From a checkpoint of a small transformer trained on Wikipedia: width 256.
Each number is 200 + 30 x the weight over its row's rms, rounded and kept within 0 to 999. Layers, rows and columns count from 0. The size before them is the row's rms in percent of the matrix's.

# layer 6 attention output (transposed), 256x256, rms 0.0934, rows 108-127, columns 128-255
098,203,169,211,248,189,196,206,172,242,246,220,175,188,204,204,196,225,189,181,216,214,244,140,164,241,180,191,248,219,206,219,208,207,208,195,182,238,196,152,232,240,170,213,185,187,182,181,277,254,207,180,240,192,191,230,195,275,162,191,179,192,174,176,162,197,201,266,206,142,200,204,195,207,220,193,154,220,230,208,185,211,215,217,239,213,203,229,215,208,143,168,201,227,195,207,208,122,196,200,216,211,185,232,182,248,176,205,190,173,192,188,179,209,181,189,230,178,195,161,204,217,186,191,284,228,217,189,196
111,194,254,208,193,209,201,221,181,225,203,178,165,173,204,250,221,189,183,200,150,193,195,245,166,173,142,228,178,186,169,183,168,211,189,226,198,179,217,225,209,188,190,175,235,206,259,270,183,173,228,271,172,240,223,253,203,185,236,239,236,157,183,173,237,219,202,241,237,207,183,191,218,197,158,219,221,207,198,236,208,162,162,170,263,181,216,182,148,192,190,186,176,233,162,181,172,192,152,191,201,163,220,198,177,181,159,213,205,202,212,175,224,141,203,217,201,199,239,199,171,181,176,195,182,225,194,260,206
091,232,197,141,191,170,191,158,187,192,244,231,172,184,203,207,218,207,207,158,237,158,223,191,239,218,225,199,181,170,178,187,179,220,194,218,168,165,243,165,237,209,233,155,169,203,184,182,252,220,202,188,261,191,141,148,279,205,223,275,209,250,244,207,199,166,197,162,182,284,147,163,183,148,209,178,225,159,224,167,163,239,230,184,197,253,220,205,208,229,194,218,214,217,254,181,218,193,182,220,186,205,238,205,212,185,249,233,202,205,219,196,220,184,203,219,232,126,188,200,194,163,233,199,205,170,231,168,249
106,166,214,201,237,226,203,231,207,221,167,209,154,216,214,193,212,166,240,236,167,212,249,170,174,163,205,190,130,166,226,204,224,251,167,181,165,181,228,170,224,190,186,176,223,226,182,203,227,196,151,189,237,207,218,261,160,216,204,182,233,189,187,183,164,228,224,212,203,174,219,190,138,205,258,173,141,213,203,244,189,194,157,144,191,223,192,183,182,208,252,248,212,262,227,248,258,222,197,229,175,191,152,235,192,129,180,227,191,266,167,136,234,124,200,185,215,221,164,182,160,169,238,161,264,191,219,226,215
108,205,201,236,231,210,180,250,176,129,164,175,169,163,219,244,160,195,271,232,163,191,179,202,174,203,161,193,202,230,230,173,224,239,179,215,210,184,164,236,203,241,155,151,117,208,244,146,166,190,148,197,183,189,231,203,198,228,178,149,183,222,218,171,183,177,181,237,162,150,214,191,159,246,174,250,203,228,217,182,227,216,179,200,212,233,141,199,162,178,277,148,206,210,224,213,232,221,170,198,225,189,185,188,176,262,175,168,200,164,197,186,211,165,233,192,207,207,229,170,201,209,212,229,203,182,173,206,156
106,218,209,152,195,203,204,185,176,257,160,245,205,182,195,188,173,140,209,199,185,178,157,156,189,153,217,200,222,200,220,233,186,198,184,184,167,247,201,187,204,174,190,196,158,197,202,213,204,207,250,198,169,209,220,189,160,232,181,203,189,160,206,213,225,188,194,216,186,131,212,223,119,209,176,199,184,186,208,221,219,201,185,242,209,188,210,188,192,202,207,213,176,248,212,191,134,137,221,230,246,167,170,166,166,219,189,226,198,179,184,173,209,211,227,189,170,140,179,216,131,196,235,207,204,223,172,174,203
094,207,209,212,231,181,227,228,148,228,216,177,232,204,233,233,223,200,213,258,211,208,206,175,224,154,164,275,182,199,223,204,213,276,209,196,113,207,179,166,140,195,195,165,171,199,217,193,212,220,227,223,151,192,185,148,188,186,257,181,298,209,225,209,200,227,244,192,232,240,214,206,161,176,256,197,229,214,229,191,227,191,184,214,172,250,197,124,236,176,233,180,200,202,235,194,192,197,136,195,197,200,189,200,184,208,164,243,180,205,172,207,235,188,218,169,147,198,237,173,196,195,236,241,162,172,214,235,142
107,206,208,194,213,212,186,223,204,261,160,216,199,204,205,201,231,162,138,237,213,237,196,225,144,229,217,176,163,221,195,254,220,210,243,221,184,226,226,196,176,178,225,220,202,146,218,246,177,183,169,224,217,255,181,189,141,211,190,203,159,182,217,211,172,151,169,184,228,68,224,184,208,208,199,150,250,237,209,181,183,217,234,171,195,195,189,249,199,223,188,218,199,250,204,203,161,132,205,227,173,193,181,176,148,158,179,176,230,262,233,228,228,234,221,229,235,249,176,199,141,213,225,184,212,250,187,188,195
098,227,243,158,196,150,193,216,209,241,204,175,152,204,224,178,204,235,211,215,157,199,245,158,208,183,168,143,238,196,200,231,229,183,197,236,202,204,257,210,204,213,187,133,187,206,164,169,178,170,164,263,208,233,184,154,190,260,203,284,186,227,165,201,184,175,186,219,177,226,228,236,191,172,216,190,192,132,209,191,181,249,182,206,174,198,183,205,183,191,209,254,183,171,187,260,210,233,166,186,200,234,208,232,184,180,205,229,192,182,141,184,205,238,156,210,217,225,182,192,197,226,200,251,231,211,247,214,225
107,234,241,198,208,220,219,157,206,222,230,190,242,146,255,158,196,184,211,169,153,203,211,240,190,228,173,246,239,222,236,213,247,111,181,201,157,206,131,190,187,207,134,245,238,157,227,187,196,175,209,219,215,207,158,243,220,215,168,215,190,222,203,293,179,173,219,246,261,237,210,216,211,204,207,178,143,178,223,191,203,214,223,189,189,212,238,303,220,187,180,212,184,193,176,190,229,223,215,212,206,229,219,210,214,234,210,209,179,216,149,171,171,200,218,195,156,180,178,138,232,190,183,185,218,222,207,223,179
106,162,226,223,186,149,181,246,197,205,178,136,205,212,205,172,178,219,186,222,181,209,204,205,214,245,253,200,223,233,194,166,210,170,190,205,230,171,249,219,229,180,197,220,221,209,179,197,191,142,171,171,195,224,158,195,186,241,175,123,254,215,187,147,209,192,218,184,215,137,193,224,193,209,244,223,234,181,169,235,220,196,261,216,202,192,215,243,195,199,227,191,171,176,220,216,194,235,181,193,225,165,216,174,255,138,222,213,189,151,147,205,240,288,209,225,166,255,218,199,243,252,207,241,203,182,200,286,224
103,184,232,176,211,160,148,165,200,170,169,247,189,168,185,205,243,177,191,167,179,196,181,212,235,174,186,205,169,226,154,209,180,160,185,190,183,185,181,173,162,207,211,194,200,202,252,145,234,237,226,195,184,150,180,204,186,186,246,201,215,241,148,211,216,254,230,217,196,200,181,233,218,144,134,250,258,225,240,190,194,189,185,211,177,187,180,200,171,270,221,222,180,167,146,182,177,219,204,253,225,172,226,235,211,189,216,188,221,220,190,210,134,170,225,185,204,190,147,249,162,201,217,199,178,195,201,177,168
103,243,164,193,193,219,246,210,189,162,209,224,145,174,218,233,219,202,192,169,187,193,198,222,207,197,187,216,175,227,231,203,193,186,210,188,172,159,173,179,183,184,164,211,197,211,185,177,225,204,201,179,222,193,219,180,214,279,151,242,172,217,187,243,230,193,229,268,219,201,181,211,211,202,201,217,234,189,170,157,223,203,175,211,191,120,190,192,193,199,216,155,237,186,219,228,148,201,179,144,209,158,158,148,175,182,219,196,211,174,232,185,228,200,252,182,244,161,209,167,205,242,151,250,197,188,193,187,221
108,211,217,205,236,179,177,203,214,220,209,141,190,223,213,209,184,179,208,232,194,222,179,186,206,138,222,172,205,147,200,218,136,174,205,194,148,229,267,255,225,157,142,192,153,233,143,143,186,192,202,253,218,173,285,170,223,198,194,219,194,218,152,172,167,182,199,275,200,187,201,219,145,210,204,236,193,186,182,191,222,185,165,209,202,173,198,213,204,204,210,140,157,220,189,169,226,196,191,168,206,168,217,188,170,192,178,162,217,200,229,190,215,254,212,237,172,172,167,156,148,190,177,164,223,183,208,238,257
106,191,169,168,135,185,150,272,206,252,179,258,241,201,192,234,168,220,203,214,220,178,210,166,211,221,202,234,206,197,193,244,183,205,259,153,150,234,181,228,183,236,206,166,182,193,203,280,181,161,203,206,209,186,189,201,201,188,230,184,187,114,189,204,184,239,256,214,176,167,165,232,227,230,213,190,189,207,213,227,177,223,197,220,240,260,270,193,247,256,205,199,200,171,198,178,141,192,178,233,204,284,177,100,187,217,167,203,175,210,182,200,135,155,218,240,202,213,216,162,254,215,184,250,197,252,200,151,244
107,231,236,185,192,243,223,198,175,173,200,244,188,233,255,213,192,165,192,216,247,191,210,232,175,217,207,194,186,216,241,235,199,208,216,225,262,196,179,205,168,179,204,206,196,210,153,224,203,185,213,207,245,228,139,187,118,158,205,230,114,169,198,184,206,231,236,179,148,251,235,203,237,192,245,184,205,205,208,221,168,252,158,222,188,196,191,210,167,188,242,192,181,247,226,144,191,227,215,210,124,241,196,186,235,247,233,230,181,192,185,207,247,215,186,212,232,170,250,236,227,196,166,199,165,227,178,190,163
102,182,181,192,140,213,222,211,183,149,211,131,218,154,223,173,194,182,170,222,236,156,184,155,233,218,164,247,131,161,275,191,221,213,222,237,234,167,210,226,165,207,219,205,168,207,187,201,176,244,200,220,187,219,189,192,154,208,234,171,179,160,217,204,198,192,224,165,216,160,187,228,214,211,185,154,182,229,260,191,250,198,217,168,196,250,222,222,180,223,192,215,187,217,152,257,271,221,183,207,156,131,238,187,215,184,196,177,199,204,166,252,171,208,241,211,242,163,172,194,253,118,233,197,203,195,210,197,166
101,244,202,209,163,218,260,201,200,198,163,231,202,201,157,215,204,209,209,202,171,221,188,254,165,164,125,197,164,221,265,201,171,237,225,175,193,175,246,156,222,178,206,158,220,216,156,198,174,239,224,170,169,163,226,249,239,202,228,248,180,236,238,203,157,184,232,173,173,254,142,232,265,219,207,181,212,170,185,193,167,211,183,189,183,205,179,228,190,210,238,208,206,184,185,163,162,253,201,179,213,240,234,230,209,162,194,238,187,164,188,168,150,186,206,201,179,209,208,294,230,205,183,221,191,206,193,137,196
101,148,188,275,184,166,190,204,211,232,157,195,154,171,208,120,176,221,173,194,248,230,200,192,168,165,224,245,188,198,207,151,186,200,200,158,173,215,196,224,163,201,241,236,237,239,226,179,163,206,186,179,181,176,228,199,188,190,195,222,202,170,243,169,198,257,189,207,188,234,182,235,197,184,189,190,221,174,193,224,171,188,196,218,179,213,189,198,197,195,160,186,240,149,275,214,135,204,179,241,190,168,209,212,130,189,155,203,219,198,195,156,197,165,212,202,183,212,206,266,223,175,180,196,261,199,182,158,222
098,228,172,208,209,198,215,191,140,180,203,256,246,223,221,137,175,217,180,183,204,227,192,180,216,202,168,198,155,207,257,195,209,212,173,172,154,201,201,211,186,241,160,123,253,233,211,213,160,178,235,132,208,231,154,182,222,163,220,196,167,214,186,201,264,212,178,164,249,174,199,218,211,180,202,175,159,241,249,196,225,208,269,186,221,203,194,214,184,207,236,141,223,202,171,216,173,226,190,209,164,183,198,172,218,193,217,205,211,215,197,195,188,195,236,152,183,205,208,204,195,163,236,196,184,189,205,223,254
# layer 6 attention value, 256x256, rms 0.116, rows 109-127, columns 128-255
112,227,160,168,222,218,217,193,175,207,218,186,170,155,168,163,198,210,181,234,161,224,243,179,215,217,157,238,212,194,205,152,209,243,189,214,202,247,211,203,191,168,182,222,218,227,186,217,168,173,144,235,242,155,189,158,226,247,183,174,178,171,242,130,165,213,182,192,180,187,259,240,211,217,198,192,198,137,209,207,228,206,208,173,195,171,157,202,198,181,202,192,240,195,146,208,206,195,213,164,207,217,250,202,133,188,120,201,156,235,181,252,172,158,202,166,192,168,169,222,179,230,231,179,180,186,206,144,182
095,225,232,209,178,198,192,193,193,267,260,209,203,220,163,232,196,233,227,221,196,186,200,252,165,236,207,223,189,208,208,172,205,236,197,216,170,173,217,205,215,252,197,172,258,203,188,263,195,162,205,184,225,188,190,234,223,157,251,215,185,208,196,144,210,208,239,163,214,241,219,210,229,176,189,208,187,134,268,196,219,188,252,201,210,221,185,172,193,201,171,216,188,143,229,176,209,186,286,196,171,153,243,210,183,217,217,212,184,210,255,191,163,224,190,169,169,267,171,229,209,199,187,165,226,212,237,172,232
103,204,209,183,212,175,201,206,181,175,180,221,225,175,212,206,199,190,198,167,204,168,186,228,235,191,172,206,226,220,178,229,216,260,190,126,214,158,184,239,220,236,191,173,219,241,218,268,229,163,184,208,205,244,193,229,221,198,167,200,219,168,182,207,242,210,183,194,189,191,234,242,194,210,243,180,180,185,200,184,214,160,180,158,188,221,239,219,172,221,161,167,265,190,190,172,176,199,225,183,163,232,236,256,273,147,217,193,248,184,142,182,188,204,217,205,171,168,195,205,158,187,179,203,178,194,219,245,222
109,183,204,186,227,212,174,154,177,227,200,226,189,165,203,206,182,290,237,203,180,183,259,191,164,179,245,169,206,170,186,219,225,204,244,183,197,204,163,214,245,201,169,189,219,221,178,219,203,208,214,248,202,201,162,183,258,208,188,158,227,242,166,223,241,168,146,225,232,213,223,212,177,158,185,268,152,150,218,231,197,203,185,209,239,171,195,211,166,223,200,185,210,143,187,218,193,225,232,222,221,199,195,234,217,186,171,217,166,182,148,241,218,242,226,199,182,195,212,244,198,162,217,220,201,143,244,174,243
107,194,170,186,181,187,260,242,217,137,257,215,174,201,187,233,243,208,215,186,184,200,170,220,195,216,209,197,101,210,165,200,213,205,215,230,250,150,135,160,169,212,166,104,178,222,164,178,195,235,189,224,155,198,225,173,216,202,224,160,194,195,210,157,208,166,219,200,197,229,189,170,163,218,210,172,174,181,203,227,219,210,213,193,162,206,150,202,206,222,184,181,171,182,211,175,241,257,220,233,180,190,189,190,153,227,207,246,188,225,174,256,194,192,206,167,173,211,180,208,225,206,191,167,157,222,214,231,201
097,207,242,183,203,203,213,216,214,249,203,225,219,201,190,221,193,191,151,236,125,186,194,231,227,177,187,226,210,184,188,129,157,184,187,232,221,214,243,224,195,197,210,205,216,239,234,188,240,247,165,250,146,203,169,143,188,238,188,212,224,183,233,193,159,229,231,215,227,170,182,187,213,151,198,181,181,184,174,184,196,222,227,169,185,187,195,212,222,207,226,151,251,143,200,218,219,214,148,251,207,234,197,212,160,204,200,181,155,178,160,152,201,193,267,208,198,139,207,220,243,209,198,270,160,253,266,178,151
107,147,217,192,236,136,208,233,189,179,209,205,163,251,164,232,232,202,235,211,226,251,256,200,198,172,149,200,176,164,210,189,196,232,179,220,143,176,172,180,179,165,195,204,168,187,224,197,160,180,250,227,198,210,189,230,166,168,211,223,218,174,225,232,193,205,218,201,203,191,237,215,190,180,197,183,156,153,174,210,180,195,206,207,189,211,234,211,198,182,188,167,171,220,213,253,189,191,203,162,239,264,267,212,216,197,177,161,218,201,177,212,149,187,223,154,238,213,190,192,271,225,242,237,181,171,259,181,196
100,158,244,240,183,229,213,221,175,211,167,185,254,178,248,262,255,223,194,195,176,228,204,221,204,228,201,187,171,201,240,221,201,184,178,213,263,204,169,206,218,197,214,223,214,224,221,189,271,187,184,225,181,209,274,198,200,249,270,144,158,169,217,232,233,193,202,175,194,181,212,203,152,227,231,252,156,219,194,204,271,186,196,186,196,195,155,175,220,127,233,169,192,227,218,205,188,214,211,177,212,208,246,209,200,166,195,207,228,196,192,222,246,212,175,212,193,202,180,199,220,212,181,230,223,149,236,207,264
108,158,204,189,195,209,226,136,220,150,241,265,192,235,186,156,308,252,215,182,192,216,226,236,251,173,213,196,192,217,184,186,209,184,167,240,226,227,132,185,216,204,189,268,234,210,208,209,197,242,213,187,193,276,249,196,216,234,143,239,259,227,234,177,158,200,188,184,152,162,200,172,173,193,197,187,224,230,192,164,210,173,162,213,261,229,187,203,218,216,227,189,181,169,169,209,242,201,191,166,213,159,186,168,212,232,217,240,171,178,228,245,213,188,203,200,236,199,207,250,195,186,170,117,223,171,215,143,193
108,164,151,168,177,218,223,205,212,199,165,207,154,133,154,200,219,226,167,226,196,233,256,186,204,192,201,238,162,159,166,208,209,153,178,190,215,208,258,185,155,232,194,175,225,168,231,191,191,163,169,203,198,192,186,221,204,287,159,188,181,193,215,214,202,209,193,226,214,183,200,161,230,194,203,234,183,244,146,225,200,176,182,219,233,170,197,219,193,221,200,185,248,214,231,232,177,132,206,181,174,188,229,236,220,168,169,171,242,249,163,268,166,214,189,213,167,157,222,184,214,246,150,202,250,210,178,208,191
113,238,147,183,198,192,228,176,212,211,202,185,268,182,258,202,225,284,193,204,162,239,236,160,199,208,232,189,171,211,226,212,169,212,259,222,192,166,203,180,223,215,202,214,175,186,185,214,217,182,196,190,167,177,176,251,244,219,181,197,156,196,159,235,207,214,244,204,197,215,161,200,217,204,144,184,279,197,230,198,238,251,273,185,148,199,192,158,200,252,181,183,203,158,200,203,198,239,193,196,180,213,219,175,193,196,126,292,241,170,190,165,206,214,199,159,193,249,196,184,173,284,206,203,173,183,129,219,157
109,219,154,209,197,226,189,186,184,141,199,181,191,215,251,215,188,221,221,271,148,202,214,177,197,209,244,207,183,231,199,193,199,285,125,186,218,200,224,245,191,224,219,183,182,191,189,216,189,189,143,213,194,212,212,299,190,203,197,171,164,259,197,226,235,229,162,227,197,172,189,169,192,200,246,184,205,195,188,170,185,172,189,181,177,134,201,210,163,165,215,179,196,186,209,217,251,181,190,177,158,194,202,221,216,243,212,213,222,181,154,230,245,226,162,155,181,217,200,210,215,211,156,205,239,175,185,175,191
112,238,222,192,178,182,227,196,189,162,188,191,228,271,210,223,207,178,190,192,237,226,179,190,212,184,246,219,211,221,198,183,263,248,176,204,126,229,204,202,213,181,186,159,210,167,160,162,231,182,151,257,178,190,248,207,211,202,253,171,117,245,192,156,165,220,161,204,204,175,212,196,203,211,220,169,208,181,177,210,198,237,162,187,230,143,139,249,190,167,207,202,194,193,197,216,213,214,185,197,133,206,216,125,173,170,208,210,239,201,194,205,251,213,247,217,236,227,230,222,247,201,191,207,227,165,234,256,153
111,187,216,191,209,183,196,267,211,235,130,244,247,166,167,227,207,223,190,229,166,118,194,236,201,204,225,162,247,224,181,137,187,177,174,202,193,239,168,189,209,225,170,188,236,196,236,189,187,213,158,180,205,187,197,202,172,161,173,257,204,214,237,209,191,163,208,175,160,274,220,177,195,251,216,226,249,166,161,165,198,188,223,251,220,194,168,181,226,218,221,198,226,217,178,190,243,153,173,256,204,170,203,198,133,187,160,168,218,196,189,197,196,200,212,205,229,231,221,189,288,252,190,172,219,261,164,215,236
110,227,191,191,223,188,176,166,182,235,214,194,223,153,203,198,183,189,212,232,145,180,158,146,226,240,236,168,137,198,219,235,179,193,209,174,226,173,148,179,248,227,154,221,244,202,233,241,203,250,194,207,195,221,151,196,146,165,195,219,219,155,204,204,239,214,197,213,231,217,213,221,149,241,216,221,183,148,209,215,151,179,229,204,224,190,244,206,158,182,202,221,213,251,245,212,236,217,221,211,217,253,166,227,218,191,238,178,160,177,150,227,160,203,162,173,197,235,199,159,162,180,142,190,168,238,239,178,241
100,156,204,138,214,151,183,207,210,212,192,196,212,214,194,212,266,185,185,202,211,243,175,178,212,174,187,182,208,200,215,223,133,174,213,186,162,217,182,176,210,208,189,213,203,250,238,232,185,204,197,221,229,226,248,204,212,233,177,199,197,144,224,177,239,202,191,233,218,269,169,267,156,161,194,185,187,220,209,243,219,259,172,277,142,224,233,149,189,245,209,196,179,214,200,207,216,230,185,212,203,197,223,239,152,228,198,227,188,145,193,224,211,183,211,244,205,185,248,190,217,131,252,241,208,209,162,213,226
105,228,212,192,160,234,151,197,245,169,203,250,261,183,189,189,180,156,204,216,206,199,247,215,194,247,166,184,201,207,207,189,214,164,162,187,219,145,207,218,245,225,215,158,193,216,252,244,190,208,167,184,208,200,202,169,163,175,240,211,173,171,206,217,152,181,192,225,172,207,201,230,217,178,194,200,226,194,161,172,222,237,170,239,201,196,169,219,202,187,223,269,214,155,233,247,196,216,187,197,159,199,166,248,187,207,165,226,205,208,178,222,218,254,191,178,173,225,188,167,216,276,150,169,222,207,193,205,221
104,199,113,189,192,231,171,211,206,186,171,204,192,214,166,176,205,239,143,201,225,171,201,198,232,228,201,139,227,181,215,267,221,210,169,187,177,188,195,179,177,254,187,165,219,193,186,207,204,239,215,245,184,166,189,227,210,169,217,248,166,180,252,160,153,215,218,159,198,234,154,160,146,169,159,223,218,228,193,174,177,221,256,158,222,232,141,175,198,246,239,205,231,187,173,208,155,220,183,185,204,213,184,238,242,226,225,242,223,189,160,159,206,186,225,230,260,186,190,187,203,241,235,213,249,232,215,216,177
098,237,175,190,235,206,216,183,223,205,231,226,256,241,221,168,226,197,219,179,229,218,224,191,187,145,157,193,192,178,214,182,230,178,241,214,210,248,263,206,221,264,249,197,208,230,238,171,177,136,213,234,195,185,188,211,172,227,155,172,182,172,202,156,166,221,223,173,188,219,192,200,189,180,187,251,213,199,222,153,201,171,211,209,207,158,184,195,204,222,158,177,172,193,209,227,195,237,247,168,206,186,164,188,187,222,211,236,189,208,280,205,148,221,217,170,246,230,210,168,149,128,136,229,231,155,227,240,180
# layer 6 attention query, 256x256, rms 0.124, rows 128-135, columns 128-255
072,229,199,226,209,182,198,165,206,220,197,136,204,190,212,170,267,208,188,249,150,190,195,191,178,219,256,205,153,237,216,158,157,188,189,184,229,204,155,179,232,253,188,233,225,159,207,168,222,180,187,197,191,197,165,219,205,219,262,206,179,247,242,252,196,182,139,244,199,204,214,134,269,149,215,167,202,206,194,205,194,161,237,198,136,158,208,206,219,196,157,227,216,209,184,194,219,200,186,198,226,233,226,132,231,224,166,159,229,239,190,229,169,208,174,212,189,224,181,141,146,177,202,227,203,205,208,223,170
071,207,215,228,227,221,207,217,227,241,261,225,222,138,193,176,211,189,198,178,203,239,234,209,181,212,180,228,173,180,174,204,224,208,179,212,186,205,184,155,208,175,214,211,217,232,248,231,224,260,204,192,216,150,248,213,219,229,174,240,164,233,170,192,164,179,196,169,178,148,176,208,146,227,153,177,200,172,227,204,193,227,132,191,241,200,178,174,190,185,242,202,178,224,204,146,153,144,204,176,174,195,206,261,232,206,209,236,192,184,176,176,251,235,177,228,229,192,194,191,183,208,206,208,249,212,213,199,160
071,244,218,248,206,251,203,129,203,192,197,179,179,171,185,154,213,203,211,238,223,165,190,243,220,224,145,223,170,204,173,137,229,218,218,166,197,219,171,141,233,200,247,256,193,155,286,193,207,239,222,184,179,130,190,186,194,217,169,214,213,204,172,250,204,183,184,189,190,193,142,173,183,198,152,149,157,144,152,197,177,178,135,215,231,208,243,154,227,199,232,230,178,219,183,188,162,169,171,151,253,236,194,235,189,210,183,219,184,222,229,230,162,147,188,213,154,238,177,139,166,198,200,150,205,224,146,196,197
067,249,281,185,168,175,209,147,260,179,225,211,201,164,188,202,235,247,225,184,123,178,212,229,153,221,245,192,206,176,201,221,224,172,181,232,197,201,186,155,220,258,181,245,213,165,189,183,233,244,267,196,212,199,164,167,215,225,235,255,186,236,140,178,165,196,170,185,190,161,131,185,227,211,146,187,217,178,256,231,197,203,146,206,213,208,178,219,159,173,254,188,166,217,191,170,220,178,210,219,202,258,162,198,194,220,195,156,194,243,201,171,225,221,179,200,208,243,192,215,183,198,208,175,175,275,185,190,202
069,142,236,188,123,193,210,227,182,193,123,230,152,183,248,233,196,212,181,200,224,196,212,199,171,178,175,235,225,285,166,222,199,206,223,189,234,171,226,214,183,189,209,221,163,187,219,153,210,184,194,207,261,199,165,195,178,154,217,173,206,110,188,198,229,243,201,235,224,230,206,147,213,233,197,253,169,252,203,165,234,189,205,218,136,224,226,215,161,189,204,207,232,160,201,177,208,226,186,153,211,181,194,182,160,201,181,223,169,173,206,228,182,179,278,195,195,182,218,170,253,243,230,164,205,177,160,181,216
066,201,157,197,146,176,204,231,231,198,170,189,203,146,214,188,251,276,146,185,136,159,171,168,196,222,206,206,235,187,174,165,141,225,195,178,194,195,208,160,183,222,219,262,164,188,230,203,193,184,188,271,225,204,172,202,256,214,181,237,216,210,205,214,228,224,177,178,166,168,182,186,224,222,199,249,240,243,176,180,200,281,228,187,169,215,202,180,196,167,224,174,218,177,196,187,258,182,189,175,195,178,196,210,235,229,199,168,188,186,196,228,191,173,192,231,159,219,197,190,204,220,187,158,255,182,171,228,215
066,179,217,203,225,194,171,264,208,253,237,218,198,204,186,231,209,221,154,211,181,209,237,181,212,162,151,196,168,193,215,230,251,194,197,214,143,227,223,271,167,186,203,223,178,231,162,190,215,192,180,212,167,189,191,162,132,220,223,146,247,219,180,194,209,182,159,152,214,261,220,205,173,267,187,195,218,249,251,227,201,172,214,213,208,236,165,200,163,167,174,166,183,184,212,185,221,161,222,246,222,189,193,214,199,193,209,266,217,185,177,204,198,269,207,207,228,205,184,188,189,152,221,211,219,162,259,217,250
077,207,210,220,184,174,208,183,166,209,139,147,179,224,202,184,242,191,199,254,207,200,227,221,207,196,122,220,147,223,257,132,186,198,206,234,210,262,155,180,248,220,203,218,218,194,210,155,221,253,215,225,148,214,186,205,241,216,199,238,262,243,199,222,243,202,169,183,173,169,171,152,250,193,189,147,195,217,185,176,187,191,247,185,188,181,193,201,200,228,226,236,198,218,218,201,221,213,213,163,214,194,168,195,219,210,215,198,207,225,171,219,172,177,152,250,173,190,113,177,175,208,178,144,190,194,151,230,175
# layer 6 attention key, 256x256, rms 0.13, rows 128-135, columns 128-255
067,216,206,242,178,231,152,246,224,205,161,223,128,225,187,186,181,194,187,207,208,219,216,196,181,178,182,210,216,224,247,232,195,251,235,197,176,216,224,179,217,216,167,187,186,182,223,216,219,172,191,198,219,214,193,187,251,168,135,248,174,186,203,148,198,216,163,236,205,202,211,243,197,244,180,204,196,199,164,181,238,221,202,216,225,147,208,195,199,187,213,227,242,191,197,206,198,211,213,225,181,237,241,222,226,203,177,195,133,195,216,169,145,163,203,230,196,262,214,208,171,243,153,179,181,172,171,198,157
071,185,151,210,228,235,123,201,205,196,173,201,195,153,217,212,199,237,232,185,209,177,173,201,193,203,169,153,223,224,215,199,247,213,188,236,214,201,187,171,215,202,225,169,232,164,278,236,192,167,211,202,245,130,196,249,238,169,164,210,184,194,192,183,176,197,200,155,191,245,244,210,184,192,159,224,178,185,184,285,180,198,201,246,230,134,219,197,195,176,218,174,198,217,168,192,222,236,266,230,171,224,174,233,170,165,186,135,142,184,213,167,183,181,163,210,180,246,227,233,189,175,167,218,170,185,176,189,150
068,282,221,212,203,192,197,233,208,185,244,177,152,180,190,200,240,218,189,177,190,193,172,238,239,230,251,165,193,175,239,235,179,197,231,174,184,211,240,188,222,196,151,172,228,153,211,172,231,242,173,198,259,185,173,189,237,156,165,195,157,141,213,169,293,217,226,217,226,224,260,170,226,178,203,194,228,208,213,178,223,170,286,159,217,260,154,216,182,200,220,215,202,193,215,179,234,189,186,213,159,214,217,255,202,117,231,198,174,167,163,153,237,177,220,174,152,195,218,179,183,210,154,251,190,156,208,183,246
070,221,161,210,224,199,205,203,250,206,171,222,189,190,232,203,200,204,197,224,245,201,154,222,155,209,184,199,226,136,245,171,220,233,216,306,204,229,191,144,214,181,231,182,241,211,207,185,165,170,176,150,211,139,250,274,154,207,206,199,201,185,186,173,209,207,205,122,235,208,229,166,225,197,209,172,205,186,162,234,197,199,214,210,184,205,155,171,236,166,205,211,187,208,200,125,197,230,168,209,193,200,215,258,180,185,219,263,199,209,187,112,150,149,202,204,212,193,199,184,213,194,115,193,193,251,206,202,218
063,261,217,241,218,175,206,207,214,152,210,189,189,231,210,158,167,171,186,189,234,207,201,206,201,173,193,257,158,202,208,186,184,172,213,201,217,184,236,232,229,211,206,195,186,241,167,225,241,206,215,218,117,221,277,248,198,204,213,234,219,203,196,223,151,249,159,181,224,176,170,257,209,234,181,202,259,200,186,173,213,197,193,255,176,188,198,149,222,213,185,193,203,179,223,166,188,212,128,155,248,180,193,155,172,243,275,251,218,183,208,141,208,186,220,200,177,163,215,198,164,220,248,164,197,219,226,228,220
064,172,223,169,189,210,255,162,245,238,163,106,214,179,172,210,162,200,175,255,250,175,218,168,228,188,210,233,201,193,205,213,228,257,189,250,155,235,171,201,195,146,210,180,178,220,212,235,152,218,157,222,181,195,246,274,177,161,218,183,208,213,191,255,197,166,191,225,228,198,216,215,143,220,199,214,190,155,224,198,193,175,250,236,191,191,232,180,191,182,222,173,175,184,209,194,208,201,162,183,213,183,205,149,243,254,142,199,210,207,184,225,217,204,228,195,157,168,241,117,179,212,220,239,223,189,231,186,175
062,214,140,158,205,232,231,208,238,219,196,203,224,208,192,203,193,210,177,181,189,241,273,135,224,202,182,183,221,200,196,198,183,196,203,203,228,171,211,165,190,204,256,201,193,189,196,225,212,185,256,217,190,193,195,222,238,185,203,200,191,176,179,218,192,221,206,116,157,200,177,183,177,223,265,172,189,224,189,175,126,201,212,232,254,227,239,176,175,165,228,230,168,210,198,236,181,187,174,184,228,179,193,196,164,215,234,140,244,189,210,183,193,175,232,151,152,169,204,208,253,179,206,155,174,162,190,130,134
074,183,228,204,211,128,201,231,194,186,167,223,202,198,177,217,185,172,253,235,207,236,221,214,209,183,222,203,211,190,219,193,178,243,175,176,169,177,190,163,193,243,201,168,216,205,204,225,212,203,221,149,131,218,172,205,172,167,196,206,195,131,209,194,213,251,187,153,289,197,194,190,225,190,223,256,193,160,177,177,170,217,238,162,242,203,174,191,160,169,198,160,176,149,200,219,181,230,193,176,199,221,225,235,202,180,233,168,179,176,237,149,146,178,187,235,200,225,241,210,186,178,227,202,194,209,202,213,208